config.toml
n_layer = 21
d_model = 128
n_head = 4
n_kv_head = 4
d_mlp = 512
norm = "layernorm"
parallel_block = true
lr_head = 0.00954
batch_tokens = 65536
steps = 5178
Each number is 50 + 12 x the weight over its row's rms, rounded and kept within 0 to 99. Layers, rows and columns count from 0. The size before them is the row's rms in percent of the matrix's.

# layer 15 attention query, 128x128, rms 0.102, rows 32-59, columns 0-127
035:46 53 62 55 60 45 64 55 55 59 43 35 51 39 37 72 50 71 47 56 29 67 38 39 64 59 56 57 58 77 57 46 45 49 43 49 72 44 51 55 62 62 62 60 51 55 53 44 50 29 58 57 62 70 47 69 49 44 52 59 57 50 64 83 44 78 55 54 67 61 62 58 48 39 27 68 49 39 43 43 77 31 56 45 41 55 31 51 28 36 49 54 52 34 33 47 57 51 61 31 72 49 16 55 58 52 66 45 49 63 52 48 63 52 48 46 37 66 63 59 63 63 52 47 47 30 44 53
050:45 60 45 50 32 54 58 52 44 47 48 74 66 51 42 57 27 40 37 49 33 36 42 70 71 53 23 52 69 33 33 69 49 46 55 50 50 58 70 62 49 31 55 56 56 38 46 35 60 57 38 19 59 61 44 52 49 58 58 64 49 34 47 43 71 38 55 52 46 39 35 38 55 45 57 56 51 63 53 57 33 58 64 67 59 59 55 60 70 73 59 48 52 39 45 52 65 34 29 53 47 36 57 43 40 35 49 48 61 45 35 53 52 45 48 58 82 57 50 21 30 51 34 34 48 65 56 48
052:44 75 23 42 44 40 60 49 57 55 70 52 61 52 54 60 56 45 48 46 34 42 30 43 55 33 41 55 48 52 43 53 59 61 55 61 48 56 55 48 47 43 57 27 60 41 39 27 44 44 44 38 47 41 49 63 41 88 73 44 45 53 34 50 74 45 64 33 59 46 39 46 59 78 60 66 61 67 43 28 38 63 51 24 35 65 32 42 40 59 42 52 61 44 38 45 56 43 48 57 37 40 56 39 45 39 79 53 48 70 46 56 39 44 50 73 57 57 57 29 60 49 32 47 40 48 57 51
064:66 44 38 68 48 57 57 50 48 66 28 21 41 54 59 43 57 73 74 66 69 42 69 41 47 55 55 65 42 48 42 41 57 52 50 46 54 40 41 59 51 51 51 57 57 49 62 61 35 45 59 52 50 59 48 56 50 52 26 40 35 58 47 52 49 44 22 46 49 50 45 78 40 52 48 36 52 52 52 56 72 67 75 38 42 36 53 64 46 24 49 55 45 47 56 80 26 57 77 40 58 60 45 52 64 63 51 60 67 29 48 56 58 59 74 56 31 53 65 45 34 54 51 40 61 46 37 34
101:40 49 57 35 66 51 50 59 56 60 79 72 64 40 48 51 54 52 35 47 51 75 40 41 61 63 63 51 56 63 59 59 59 48 44 60 55 56 54 53 43 65 61 65 60 51 41 57 65 62 60 51 64 61 47 43 56 69 71 60 63 34 40 49 34 58 80 50 45 38 57 40 66 43 50 76 50 45 52 56 38 42 30 61 76 70 65 33 68 69 58 48 38 50 43 39 87 47 59 64 41 45 48 50 51 62 43 36 49 62 41 57 38 39 44 29 46 58 42 41 68 44 55 72 60 53 66 51
067:42 43 28 55 39 61 63 53 42 43 44 30 46 47 51 48 57 36 50 51 48 18 50 69 38 41 40 50 41 44 51 46 52 45 55 41 29 44 63 44 50 46 33 18 53 53 42 40 55 47 42 47 33 40 37 54 37 50 55 53 29 60 47 51 44 34 29 46 37 61 41 70 48 53 39 35 41 46 55 50 28 44 63 32 35 32 42 49 08 33 42 43 71 57 58 30 50 63 43 42 55 43 73 48 64 52 71 57 34 54 50 53 60 70 47 53 43 54 67 76 48 58 41 50 26 51 48 46
140:48 53 51 72 50 47 35 35 45 46 45 60 57 65 63 44 45 37 48 45 52 64 62 58 41 47 67 47 52 57 69 62 43 41 46 38 47 51 51 24 65 36 72 65 41 45 47 41 59 50 40 49 47 40 38 43 59 49 52 71 42 74 50 48 55 41 69 55 45 56 36 70 76 59 58 62 68 60 70 35 64 61 37 57 54 36 63 39 64 50 74 72 59 57 70 66 33 58 62 26 44 51 53 55 59 60 44 68 49 48 35 38 74 41 48 58 58 46 50 63 32 30 65 55 47 58 25 28
132:50 52 54 52 40 50 62 56 31 70 47 48 38 63 62 44 67 83 46 54 53 33 50 36 52 50 47 74 44 46 43 45 41 49 26 48 64 61 62 50 64 38 39 57 49 41 41 60 50 38 72 47 75 54 53 70 56 25 56 30 60 37 40 43 64 60 64 55 49 56 25 46 65 55 56 54 65 46 61 50 61 54 30 52 61 42 52 40 44 49 64 53 21 51 41 62 49 60 62 46 43 50 63 47 34 43 54 61 52 65 65 67 50 56 33 50 54 54 60 52 53 42 79 73 43 23 72 35
140:42 49 30 56 49 74 37 39 38 44 46 35 44 42 39 45 45 33 48 49 28 58 68 14 45 49 37 44 18 47 45 52 62 31 47 49 52 50 61 55 31 42 34 55 57 64 55 48 38 49 49 64 53 49 37 49 60 41 72 60 33 39 33 71 76 46 52 44 28 41 51 55 41 54 33 46 41 34 51 45 33 42 67 68 41 65 42 58 38 58 56 53 73 69 31 44 51 56 37 64 47 65 42 55 44 70 30 38 53 54 47 69 43 30 50 35 53 38 45 61 54 61 50 40 57 56 42 49
129:37 41 61 63 63 31 76 53 42 49 77 57 37 57 63 26 56 48 58 32 59 56 62 62 59 58 39 43 46 64 29 47 48 44 53 47 47 41 67 55 37 53 34 64 34 49 50 31 46 59 42 65 73 61 43 55 67 61 46 65 63 39 44 65 63 41 38 55 40 46 58 32 72 43 71 58 64 36 62 31 45 60 55 46 44 49 70 46 48 48 40 30 45 39 60 66 64 41 54 45 75 80 47 44 45 32 50 59 66 44 41 58 56 60 56 37 70 56 50 48 44 41 47 36 71 42 47 61
130:54 56 54 55 59 48 31 46 45 52 45 49 40 59 38 45 52 51 55 62 33 28 43 31 40 57 36 64 53 89 31 32 56 49 42 42 49 45 56 33 45 76 68 42 48 41 52 47 58 37 43 50 56 64 47 43 51 43 57 57 42 60 63 22 47 36 38 47 42 47 43 58 38 59 55 50 68 37 71 33 68 66 35 58 41 62 46 44 66 50 62 35 25 41 44 57 38 41 36 47 42 31 43 48 72 66 57 38 46 26 61 39 73 49 53 37 40 52 57 45 34 44 44 63 24 49 24 48
125:44 58 57 41 60 42 61 38 45 56 55 40 66 31 47 66 44 40 17 49 61 27 55 32 52 63 26 44 40 52 68 49 47 43 50 57 37 23 50 53 36 48 73 42 54 32 46 45 79 39 48 57 44 43 38 58 37 45 47 38 46 52 59 35 41 30 47 44 38 54 52 45 41 28 49 39 53 39 56 59 38 63 51 68 35 46 50 69 32 43 40 54 41 45 39 16 54 42 55 23 42 57 54 46 42 72 58 53 42 39 45 38 21 47 54 60 48 47 57 48 47 48 37 47 28 71 36 44
124:32 64 51 59 53 47 64 55 50 52 64 35 61 44 35 51 41 74 78 44 29 47 58 55 48 38 46 58 30 50 31 39 48 44 41 61 58 49 36 43 46 69 52 53 61 49 30 57 48 39 09 28 45 50 52 61 43 69 62 41 32 47 29 31 58 51 51 63 27 67 48 54 38 45 48 40 56 58 36 57 28 46 70 46 34 54 56 30 52 36 45 49 50 28 62 42 65 43 68 34 51 32 57 45 65 65 63 58 32 44 47 58 47 43 46 35 37 47 51 56 45 42 40 45 64 36 37 53
134:41 50 59 22 39 54 54 50 33 56 57 52 55 63 48 25 51 69 36 52 40 45 57 48 50 43 39 49 75 32 56 80 59 39 51 54 51 64 44 43 36 63 58 39 63 35 52 58 47 49 29 33 52 47 54 31 46 38 49 40 38 48 38 41 34 59 56 28 63 35 59 38 57 45 21 56 27 28 31 46 44 43 65 49 45 54 64 49 59 58 43 38 55 49 60 65 53 66 33 39 43 57 45 27 58 40 68 44 58 39 45 61 58 31 39 42 34 69 51 67 39 60 64 61 49 44 39 22
127:65 51 64 54 60 66 31 36 59 48 63 65 38 56 47 67 62 41 50 27 49 65 43 50 73 24 56 53 41 70 65 50 50 68 60 57 52 49 76 60 32 47 54 45 41 54 49 59 67 47 60 53 42 59 42 63 64 46 44 52 77 41 42 76 56 59 66 66 50 49 58 45 71 48 40 43 54 55 47 42 44 71 46 73 48 58 40 45 66 62 45 61 45 56 66 72 58 32 44 42 38 46 54 32 41 62 76 49 35 58 54 46 63 50 70 50 56 67 76 43 59 61 57 36 53 46 29 38
123:49 57 62 55 61 59 48 37 80 39 52 68 44 47 42 56 59 74 35 65 35 46 38 67 49 58 45 54 38 39 69 64 57 75 59 56 61 71 52 55 58 46 47 41 40 56 50 65 59 47 63 59 66 54 73 44 40 47 57 37 44 53 53 62 42 42 49 52 61 51 36 68 42 40 50 42 21 50 51 57 51 73 53 34 41 38 61 68 62 42 66 58 38 59 75 48 43 68 58 50 56 42 42 33 50 63 66 56 61 58 72 47 54 51 38 55 52 54 51 37 36 73 55 62 44 61 60 07
131:45 35 62 61 67 38 50 36 52 26 47 54 35 56 53 89 42 59 50 49 51 58 61 44 61 46 54 92 50 48 48 66 45 42 38 54 42 55 65 52 42 65 36 71 49 48 64 43 58 43 59 47 67 50 46 49 73 47 57 44 30 57 72 66 43 44 76 66 48 58 66 57 59 45 60 26 35 35 64 43 35 53 30 39 42 41 59 45 50 46 42 58 44 54 59 64 55 40 67 70 36 46 76 39 41 34 43 67 50 70 56 54 41 50 39 59 41 56 60 44 45 59 57 46 41 46 33 50
125:38 23 68 55 37 42 77 66 61 62 51 54 47 65 58 54 55 70 57 51 47 36 69 58 54 62 62 55 54 50 60 54 54 63 66 71 30 58 54 55 79 31 60 63 64 63 67 43 47 47 52 47 54 36 62 47 54 52 44 53 65 32 50 48 44 81 51 67 47 61 57 59 58 73 57 70 41 57 60 47 34 71 35 42 60 36 47 47 46 58 51 34 46 62 51 66 51 51 40 56 28 35 44 49 51 61 28 41 48 41 61 44 55 19 67 54 58 53 41 57 62 49 51 49 52 58 74 67
133:55 42 43 49 40 53 60 44 47 26 57 46 38 55 34 52 38 53 50 60 50 17 42 31 46 40 47 62 64 53 65 62 49 52 41 40 64 37 32 55 33 42 66 35 40 54 33 41 52 48 52 66 66 56 31 33 52 41 54 52 44 38 60 39 42 54 67 71 44 42 45 53 38 57 44 33 25 53 45 42 47 20 40 34 60 23 25 73 61 52 47 55 43 69 28 61 58 38 60 43 41 45 53 39 50 53 13 30 30 46 42 43 48 50 66 58 40 60 53 54 50 49 37 56 54 54 50 58
132:47 66 48 58 33 54 54 53 55 45 38 60 37 56 57 43 84 61 55 33 56 68 49 47 59 55 38 50 59 47 45 60 57 52 61 40 60 43 57 56 31 54 79 52 45 42 64 62 29 73 52 60 57 48 65 41 49 27 70 37 45 54 63 45 56 56 49 59 61 49 44 68 83 39 52 54 51 59 60 35 72 60 53 55 63 38 86 45 53 60 59 74 65 50 39 49 56 66 56 67 49 43 41 52 36 48 49 50 26 58 60 57 43 52 55 50 77 53 65 55 43 45 62 63 62 50 23 55
125:52 48 33 53 57 47 39 54 68 63 54 33 65 47 62 58 30 40 35 47 39 46 32 52 59 58 43 62 40 39 58 46 29 28 44 54 40 33 42 50 58 64 60 34 63 42 53 39 44 51 45 42 60 46 51 44 40 67 49 42 25 70 68 36 32 53 65 36 49 51 48 68 50 42 31 47 35 54 41 43 38 24 43 33 42 49 47 35 44 36 35 35 51 35 66 41 51 68 44 49 47 20 38 46 43 34 47 56 18 50 41 29 42 43 65 37 49 39 35 52 40 33 35 61 28 48 49 38
131:61 55 52 51 32 55 51 60 52 44 39 68 67 53 47 73 69 30 59 47 54 39 56 63 51 41 44 65 60 49 58 54 48 56 52 74 52 49 62 64 64 54 38 68 54 62 34 67 54 32 43 55 75 37 30 58 68 62 50 54 57 41 67 35 49 65 54 57 55 72 53 59 51 36 64 40 50 55 58 45 36 36 50 55 54 68 58 51 75 50 39 51 40 28 60 61 59 56 40 23 80 64 28 55 44 57 75 63 55 59 60 66 70 59 58 62 53 71 45 53 55 61 45 58 49 48 41 34
137:41 65 62 42 69 49 54 56 68 32 57 62 45 50 74 41 55 34 60 44 42 34 39 59 39 66 43 60 66 44 45 45 50 66 64 58 34 37 69 54 60 61 57 60 38 49 59 56 37 29 53 60 57 40 65 29 28 54 42 39 62 50 65 62 69 60 69 62 46 53 48 63 65 59 25 57 44 51 61 64 53 71 54 70 46 46 65 46 55 40 70 36 54 46 58 53 56 77 59 65 38 56 64 53 53 69 49 51 66 38 43 36 58 60 41 27 56 45 70 58 47 62 60 48 80 40 53 54
123:59 46 49 55 62 63 39 45 48 55 64 58 45 63 38 47 25 34 58 52 50 42 64 48 49 41 51 55 55 53 56 58 48 39 61 43 64 71 42 54 53 36 62 52 56 46 45 58 58 47 57 49 50 55 82 54 60 69 61 67 63 74 50 74 54 37 59 56 58 48 42 45 67 67 55 91 50 53 50 63 71 38 54 57 67 61 50 55 56 59 36 30 57 47 72 52 42 43 59 55 39 35 47 56 51 13 48 44 42 52 64 50 85 72 66 63 59 42 44 50 58 40 61 70 59 36 45 46
132:72 52 51 57 48 49 51 30 45 80 55 65 69 35 43 47 31 45 56 36 50 47 44 45 57 41 51 61 57 54 57 59 41 36 57 64 51 41 51 50 58 27 68 38 53 24 59 61 53 34 66 55 46 45 49 36 53 46 59 52 40 46 58 43 63 62 40 51 45 53 71 47 54 55 51 50 25 70 52 54 57 34 69 70 54 31 55 64 43 54 76 44 59 65 38 54 51 61 65 24 51 68 34 55 47 69 69 46 66 55 73 45 61 55 57 41 50 41 26 63 77 54 31 46 68 53 32 51
135:58 53 34 58 39 46 51 42 45 51 35 47 52 65 46 40 54 43 57 63 42 68 18 29 39 35 48 61 54 28 52 56 51 78 51 50 51 62 47 54 69 44 52 55 41 47 35 43 63 23 54 33 31 32 52 31 36 30 41 61 56 39 36 56 46 32 26 61 48 25 33 51 47 49 28 56 45 55 44 41 56 44 50 42 57 48 42 46 49 53 25 55 33 63 50 49 39 28 46 42 48 36 65 72 37 58 34 36 61 66 59 58 53 40 48 32 58 38 33 37 68 58 58 44 31 37 54 45
140:65 83 51 52 44 45 58 68 31 56 61 54 41 63 36 51 40 33 57 42 70 58 68 43 48 50 45 40 51 59 57 59 52 54 39 31 54 50 30 54 50 45 60 44 20 44 43 29 57 42 32 57 32 56 28 60 60 46 47 60 46 49 55 65 55 54 63 62 37 38 63 48 41 59 40 52 25 48 46 53 45 57 55 51 40 54 44 58 75 52 33 35 52 69 63 63 73 49 77 56 67 52 47 69 22 61 38 50 54 24 61 57 52 57 51 49 34 59 51 59 34 48 47 48 36 65 61 73
141:36 51 48 61 53 62 55 55 52 58 31 43 47 64 31 37 47 34 52 56 46 38 54 44 55 43 55 56 25 37 25 64 39 52 55 33 66 54 52 31 46 54 47 41 40 63 44 61 24 51 53 46 57 43 42 53 44 77 40 52 48 55 44 66 54 20 59 42 52 68 44 61 41 32 50 50 46 39 57 60 25 44 38 47 49 57 47 39 75 44 27 49 23 44 36 50 45 46 66 28 39 42 62 43 28 67 55 27 43 64 51 39 58 42 56 26 55 27 34 50 44 29 43 48 59 30 51 56
# layer 15 attention key, 128x128, rms 0.108, rows 32-58, columns 0-127
044:40 49 49 43 44 29 42 33 64 54 54 62 43 44 79 30 37 33 40 71 60 48 71 44 39 44 62 40 53 56 55 45 57 75 82 30 64 37 45 66 46 52 54 52 46 73 51 54 55 52 47 46 30 31 65 51 56 44 54 44 49 46 56 35 71 34 53 53 61 44 47 39 36 51 51 22 51 35 38 66 54 53 50 49 39 54 61 40 74 49 34 53 79 51 50 75 38 35 49 40 42 45 57 55 50 51 49 60 57 58 47 47 34 40 30 37 60 43 45 64 28 39 59 60 27 46 57 41
036:61 55 50 29 36 52 50 50 51 39 48 46 61 48 47 52 47 68 66 61 58 40 55 35 40 54 76 52 53 49 56 41 36 49 56 40 55 51 40 38 44 35 50 36 32 50 43 49 31 42 44 30 45 47 49 47 35 45 50 57 62 48 37 61 37 48 37 41 48 60 57 60 57 51 38 52 47 29 34 35 47 45 35 19 12 35 34 45 53 33 27 67 66 62 32 52 30 41 58 42 35 37 43 46 32 56 43 49 36 49 62 89 51 35 46 41 41 28 51 43 58 38 48 29 51 36 66 56
049:40 63 63 61 66 63 53 55 51 72 53 49 56 66 49 64 57 74 45 69 61 43 53 16 49 48 61 62 41 47 47 47 64 45 52 58 73 63 32 53 53 51 72 56 65 40 63 61 50 52 60 39 51 71 61 42 51 57 38 52 70 58 61 53 41 44 62 34 50 47 41 68 51 61 33 32 71 52 45 87 54 43 47 49 49 67 65 55 69 67 58 46 55 51 49 38 47 42 59 54 73 81 36 46 70 63 33 45 70 60 42 59 42 50 44 41 43 44 51 61 56 41 45 67 40 67 58 51
061:51 59 51 47 43 48 48 36 50 50 36 42 60 45 42 41 49 41 63 60 46 18 51 42 56 33 59 33 49 43 44 37 47 36 85 28 57 37 44 58 56 35 60 48 40 46 48 39 20 39 51 28 53 44 62 56 63 36 33 47 40 63 39 47 58 39 44 51 51 47 00 60 57 67 43 32 53 54 42 35 38 62 52 23 27 60 45 52 38 39 63 46 52 50 48 54 52 38 47 45 53 52 26 53 39 44 45 65 43 48 67 54 43 41 55 62 43 37 42 36 36 43 26 43 45 35 37 45
089:25 57 56 64 34 66 62 26 51 71 38 48 57 56 33 45 34 43 49 65 50 37 69 47 58 45 52 31 38 69 54 42 53 44 63 51 60 46 37 53 50 53 55 32 44 34 37 57 39 35 60 42 58 31 60 56 49 53 44 60 41 41 46 37 48 36 58 42 69 45 23 55 37 51 35 22 52 56 53 50 54 54 36 23 20 46 57 57 52 49 55 50 52 39 32 29 40 33 42 38 43 62 40 30 68 54 49 41 46 51 43 38 39 29 44 44 41 60 38 24 27 35 40 55 58 51 56 55
103:36 66 44 46 39 47 47 37 60 48 47 34 57 53 57 38 47 32 57 61 40 26 49 61 54 20 54 27 68 54 51 44 44 44 72 34 53 33 59 59 47 35 51 36 36 63 45 44 31 42 47 33 45 44 53 74 55 53 52 51 35 49 37 45 57 54 52 59 45 23 13 50 50 56 56 51 45 43 37 31 32 48 44 34 30 49 50 48 34 28 53 47 56 35 39 42 66 45 40 46 28 41 29 63 54 57 56 54 47 60 59 66 39 26 45 57 37 28 34 39 40 51 31 49 34 46 40 52
135:28 52 56 29 28 52 64 39 56 73 65 53 61 66 46 62 29 52 50 46 41 26 60 55 69 41 53 31 34 44 64 67 53 44 85 60 56 46 71 36 52 46 57 46 31 55 64 41 51 47 52 47 71 68 48 67 40 63 74 58 49 53 48 42 38 37 49 57 58 44 34 67 52 62 51 53 59 58 55 29 31 69 64 57 66 37 57 61 58 73 62 60 48 34 55 53 57 44 56 47 46 44 41 60 70 34 41 51 57 56 37 67 58 41 33 53 34 52 42 48 44 52 48 34 61 43 34 53
143:54 52 55 53 50 62 53 61 40 59 63 52 30 52 51 51 49 37 47 42 43 55 48 54 65 85 64 55 32 66 51 38 59 64 12 41 71 60 46 51 80 71 77 58 50 44 51 43 69 42 45 63 50 46 30 50 50 33 71 36 63 57 52 47 55 42 52 58 51 46 50 66 54 34 56 41 47 51 68 69 50 44 50 37 45 37 44 50 47 59 73 54 43 67 44 41 65 54 69 44 60 40 63 51 61 45 48 54 51 65 50 42 53 39 20 61 49 50 55 56 48 49 59 50 81 24 61 34
139:51 57 56 59 48 35 38 37 28 15 41 40 68 43 40 49 42 68 60 50 39 52 33 24 32 62 46 54 64 58 50 39 35 58 65 61 46 57 58 60 39 65 54 57 48 61 47 55 26 55 28 64 45 67 29 51 56 44 53 51 37 48 36 70 56 68 59 51 32 65 43 59 50 67 58 45 65 41 54 37 41 51 55 58 61 26 71 43 37 39 61 55 46 50 67 44 59 54 44 54 47 52 51 81 46 59 39 53 58 60 47 39 61 42 41 45 45 54 43 42 29 78 63 65 42 68 65 41
131:48 35 52 59 69 29 72 48 48 68 58 40 42 43 47 54 52 72 48 36 68 67 41 50 52 41 42 63 65 77 71 45 39 52 34 34 63 60 52 53 44 33 64 40 61 44 61 49 61 52 61 51 61 49 55 55 52 54 59 36 50 37 42 71 69 40 28 36 41 78 55 62 78 44 65 58 31 38 47 22 36 54 66 33 50 57 49 42 27 62 58 29 53 46 49 62 35 51 44 45 42 39 43 40 35 33 63 35 41 45 42 44 55 50 34 46 42 62 54 41 46 66 56 59 49 63 60 36
138:52 48 49 33 43 56 52 53 69 47 45 58 66 57 50 58 42 37 63 42 49 37 67 54 36 50 54 62 38 54 57 59 43 49 52 33 58 56 55 36 49 44 60 42 18 36 50 38 53 22 49 38 42 65 53 36 35 67 62 45 35 43 56 45 48 22 29 41 62 42 41 59 64 48 66 43 67 54 59 37 58 56 56 42 42 44 58 76 59 38 22 30 51 36 19 39 37 47 48 58 69 41 54 44 71 52 51 51 60 43 60 42 49 59 36 35 43 71 60 16 44 36 68 55 56 54 49 40
117:71 52 52 57 49 52 55 69 50 40 60 59 53 60 47 51 43 47 59 48 49 37 40 42 59 47 51 41 60 46 35 44 35 63 56 43 44 33 40 51 43 54 44 58 57 41 34 54 63 65 70 40 64 33 37 38 20 39 21 62 27 49 55 63 60 42 61 55 54 38 59 56 79 62 69 51 61 61 50 54 62 57 56 66 66 69 57 65 57 52 48 41 47 60 55 38 42 61 55 55 53 53 30 58 45 42 70 54 50 52 36 53 35 57 16 74 55 65 24 28 50 51 71 28 43 56 33 49
126:49 37 31 59 51 42 47 78 38 42 58 26 43 39 54 52 54 28 31 45 48 51 55 65 41 20 53 64 47 27 59 40 49 68 41 26 65 53 43 42 42 43 61 39 64 51 60 47 68 61 37 61 39 60 29 54 54 68 51 51 72 30 37 46 34 45 34 35 24 60 39 65 66 38 31 43 47 74 47 34 33 57 53 45 59 51 62 46 32 52 46 51 48 27 47 49 49 53 65 57 51 65 50 45 45 27 55 53 46 43 52 34 67 45 64 45 49 50 60 46 70 55 55 41 52 54 38 34
145:35 38 55 50 58 50 55 56 40 35 54 58 44 35 33 46 47 69 48 47 34 40 37 59 49 42 61 53 55 52 41 52 70 49 48 58 64 33 57 53 80 52 42 62 67 63 70 36 36 55 22 50 43 61 46 56 46 41 66 61 44 51 68 57 56 47 56 35 63 59 43 58 70 32 39 41 38 58 60 72 37 45 54 56 64 43 34 63 54 46 58 20 56 31 62 66 36 30 60 34 52 61 71 25 44 54 47 41 71 59 48 70 57 63 46 50 56 64 62 48 52 44 70 48 56 64 75 45
129:78 45 40 51 46 50 39 50 65 54 54 53 65 44 47 47 52 73 49 22 40 43 41 48 39 26 47 43 55 56 39 27 62 68 43 55 38 59 67 34 45 79 77 51 41 63 51 48 65 59 38 51 55 67 64 43 24 47 54 61 46 58 55 61 67 35 60 57 68 64 65 50 55 45 37 45 85 68 51 36 66 54 48 86 49 44 63 58 56 48 29 30 51 55 51 50 28 45 61 62 55 43 46 61 44 50 61 41 46 56 59 41 38 43 58 59 48 53 57 43 57 63 55 48 40 56 53 63
126:27 33 51 59 29 67 42 44 64 37 42 64 42 26 31 53 53 46 40 50 45 43 47 62 50 33 49 43 40 25 44 44 76 54 26 52 37 62 38 38 47 35 41 49 54 64 60 57 29 40 43 36 55 48 50 60 41 45 51 55 38 54 57 61 25 48 55 44 41 46 71 44 29 48 57 50 50 41 46 77 59 69 43 63 37 40 49 70 40 47 66 59 30 47 56 39 68 25 55 52 40 46 33 25 61 46 54 53 28 50 55 60 52 42 56 35 41 57 37 25 58 38 50 39 60 57 48 55
137:31 13 41 73 30 58 52 38 43 48 44 61 69 60 59 54 48 58 47 32 44 59 56 62 63 60 37 65 48 39 33 52 75 62 47 65 42 70 61 45 47 67 75 37 54 58 58 50 65 39 42 65 35 50 57 29 76 28 37 53 36 49 56 52 39 37 47 45 32 67 70 64 37 50 49 46 50 44 56 34 66 60 57 73 34 66 61 65 54 52 59 67 32 51 47 47 46 56 54 42 49 45 41 68 39 25 52 48 40 48 40 64 49 62 46 50 43 54 39 44 51 49 52 44 39 37 44 38
138:52 45 40 35 62 58 50 52 53 57 71 71 41 53 37 70 39 41 47 63 65 49 36 38 56 64 49 67 46 55 48 38 51 46 33 43 45 56 47 41 64 57 51 60 35 78 71 44 40 65 45 50 34 59 42 61 43 45 47 35 83 64 57 43 27 50 41 63 50 54 68 49 58 32 64 74 57 48 54 48 41 66 58 65 60 65 44 42 51 60 54 10 44 49 61 44 19 64 39 57 43 54 47 53 60 58 33 60 37 48 35 48 62 53 55 39 56 42 53 64 48 40 28 30 42 40 45 66
130:66 40 46 37 54 66 35 53 56 49 64 64 46 60 67 32 58 51 46 49 58 32 50 23 61 60 59 43 71 44 39 63 75 51 52 43 34 29 46 24 67 49 60 59 48 63 63 50 38 53 52 54 40 38 37 30 70 59 53 63 64 69 33 57 36 56 32 65 53 57 68 60 62 56 63 53 50 55 53 36 51 57 65 58 43 47 58 58 71 35 49 38 50 47 60 52 47 41 56 34 38 40 63 67 45 64 45 28 49 41 31 36 38 74 54 51 39 70 50 50 35 49 44 73 68 41 48 34
131:55 59 64 55 36 36 55 36 47 42 52 56 47 57 73 40 60 50 36 53 30 58 56 49 63 13 48 67 50 41 44 58 55 31 63 59 46 51 54 78 62 86 54 52 42 58 65 41 33 42 49 59 58 21 41 39 43 47 83 45 45 55 49 33 62 31 52 54 52 35 29 53 38 37 66 41 61 44 40 55 49 36 55 38 61 40 59 77 28 57 45 57 65 42 56 59 39 36 56 46 61 33 32 50 38 45 54 28 53 38 46 32 45 53 37 45 43 61 51 52 52 55 52 47 59 41 51 61
124:52 48 28 31 26 38 40 62 54 47 64 43 40 50 60 77 44 62 27 43 38 60 38 66 48 41 48 61 39 35 69 57 58 37 65 54 42 43 47 40 71 53 34 45 61 30 39 41 51 46 60 40 65 52 50 19 65 46 59 69 42 55 60 57 42 67 53 47 51 30 48 52 66 46 47 65 54 63 38 51 30 32 55 56 47 64 50 67 68 40 44 53 44 56 37 44 47 50 57 55 52 47 34 50 20 45 42 60 67 55 43 74 62 61 58 37 44 34 54 68 61 35 42 30 40 34 45 38
137:52 42 39 42 46 62 53 48 42 60 58 52 40 52 49 44 70 22 45 50 49 48 74 69 40 37 68 56 71 54 64 32 50 69 50 47 56 54 47 72 48 50 54 46 63 61 43 43 57 64 41 21 71 33 59 59 58 47 32 84 37 49 69 55 56 45 59 54 72 77 40 57 17 53 37 48 42 55 76 53 38 55 54 50 40 61 59 65 57 47 39 45 40 51 31 57 51 55 42 29 46 71 46 69 68 47 56 61 47 63 53 51 42 44 64 50 47 49 42 72 55 47 54 62 45 39 42 55
143:49 74 35 48 58 43 64 57 51 47 50 64 61 43 55 51 49 47 66 79 55 59 71 72 43 42 58 69 60 44 50 57 36 52 33 67 46 30 58 57 46 61 19 52 64 63 56 52 50 59 56 51 64 61 41 29 48 53 64 32 17 38 60 45 35 48 52 64 43 28 43 42 36 54 58 57 51 60 60 51 51 54 48 78 67 78 42 47 54 44 52 55 43 42 41 48 48 60 64 55 44 41 66 61 63 40 64 61 51 38 45 36 73 53 40 42 46 43 62 20 60 52 57 66 66 50 44 67
137:58 71 30 60 44 39 55 49 56 61 40 29 43 41 40 55 45 49 69 38 38 57 53 63 40 65 43 43 48 48 59 67 71 45 58 44 52 38 38 51 63 55 60 36 30 43 37 53 48 41 52 49 45 76 69 52 49 45 70 49 55 60 38 62 51 44 45 47 76 46 20 48 32 54 53 59 34 40 53 54 43 38 43 68 48 36 70 70 44 49 57 56 57 34 74 49 40 51 47 89 56 50 57 53 59 54 36 54 60 49 71 86 40 60 63 45 59 47 54 58 62 64 45 66 39 42 34 56
138:62 61 13 58 61 35 48 65 41 73 62 45 66 47 25 40 43 09 66 63 22 31 48 41 63 47 60 36 73 51 37 35 57 52 51 55 57 32 60 67 51 44 56 57 38 33 55 58 30 49 40 36 40 35 50 67 27 45 47 59 55 49 39 58 31 53 49 59 43 45 43 56 33 77 43 50 52 50 42 55 34 60 73 50 55 50 58 46 62 49 58 42 67 61 47 52 43 48 58 59 40 48 51 31 39 61 57 64 43 54 55 50 66 56 45 40 35 44 50 42 37 54 37 35 49 42 50 49
139:71 64 69 57 31 59 60 46 43 40 38 54 46 56 46 44 67 61 47 59 43 40 65 26 42 72 42 41 28 22 60 56 56 67 57 57 38 56 39 51 54 71 34 47 54 26 40 64 39 43 48 58 30 43 23 43 43 43 55 52 61 53 50 43 40 51 46 47 55 50 57 57 49 65 29 45 62 50 55 42 54 72 37 32 36 39 59 58 49 44 31 39 60 63 56 61 60 51 51 50 61 50 83 49 55 63 43 76 53 75 55 56 67 38 64 51 45 50 50 55 46 36 50 56 70 55 40 77
145:63 55 21 47 67 57 55 63 43 60 57 48 51 48 66 34 59 46 46 26 60 45 63 59 56 68 52 45 32 55 50 65 36 33 60 47 46 31 39 23 53 69 44 43 53 49 45 59 42 43 36 34 41 36 56 66 75 50 49 64 38 45 53 77 48 58 41 42 49 45 48 62 35 62 52 30 33 72 54 39 57 64 35 55 64 61 63 21 52 51 67 51 63 49 62 53 43 54 28 48 38 45 63 63 41 55 57 49 48 50 53 44 41 46 46 41 40 84 49 43 41 54 61 70 39 76 37 50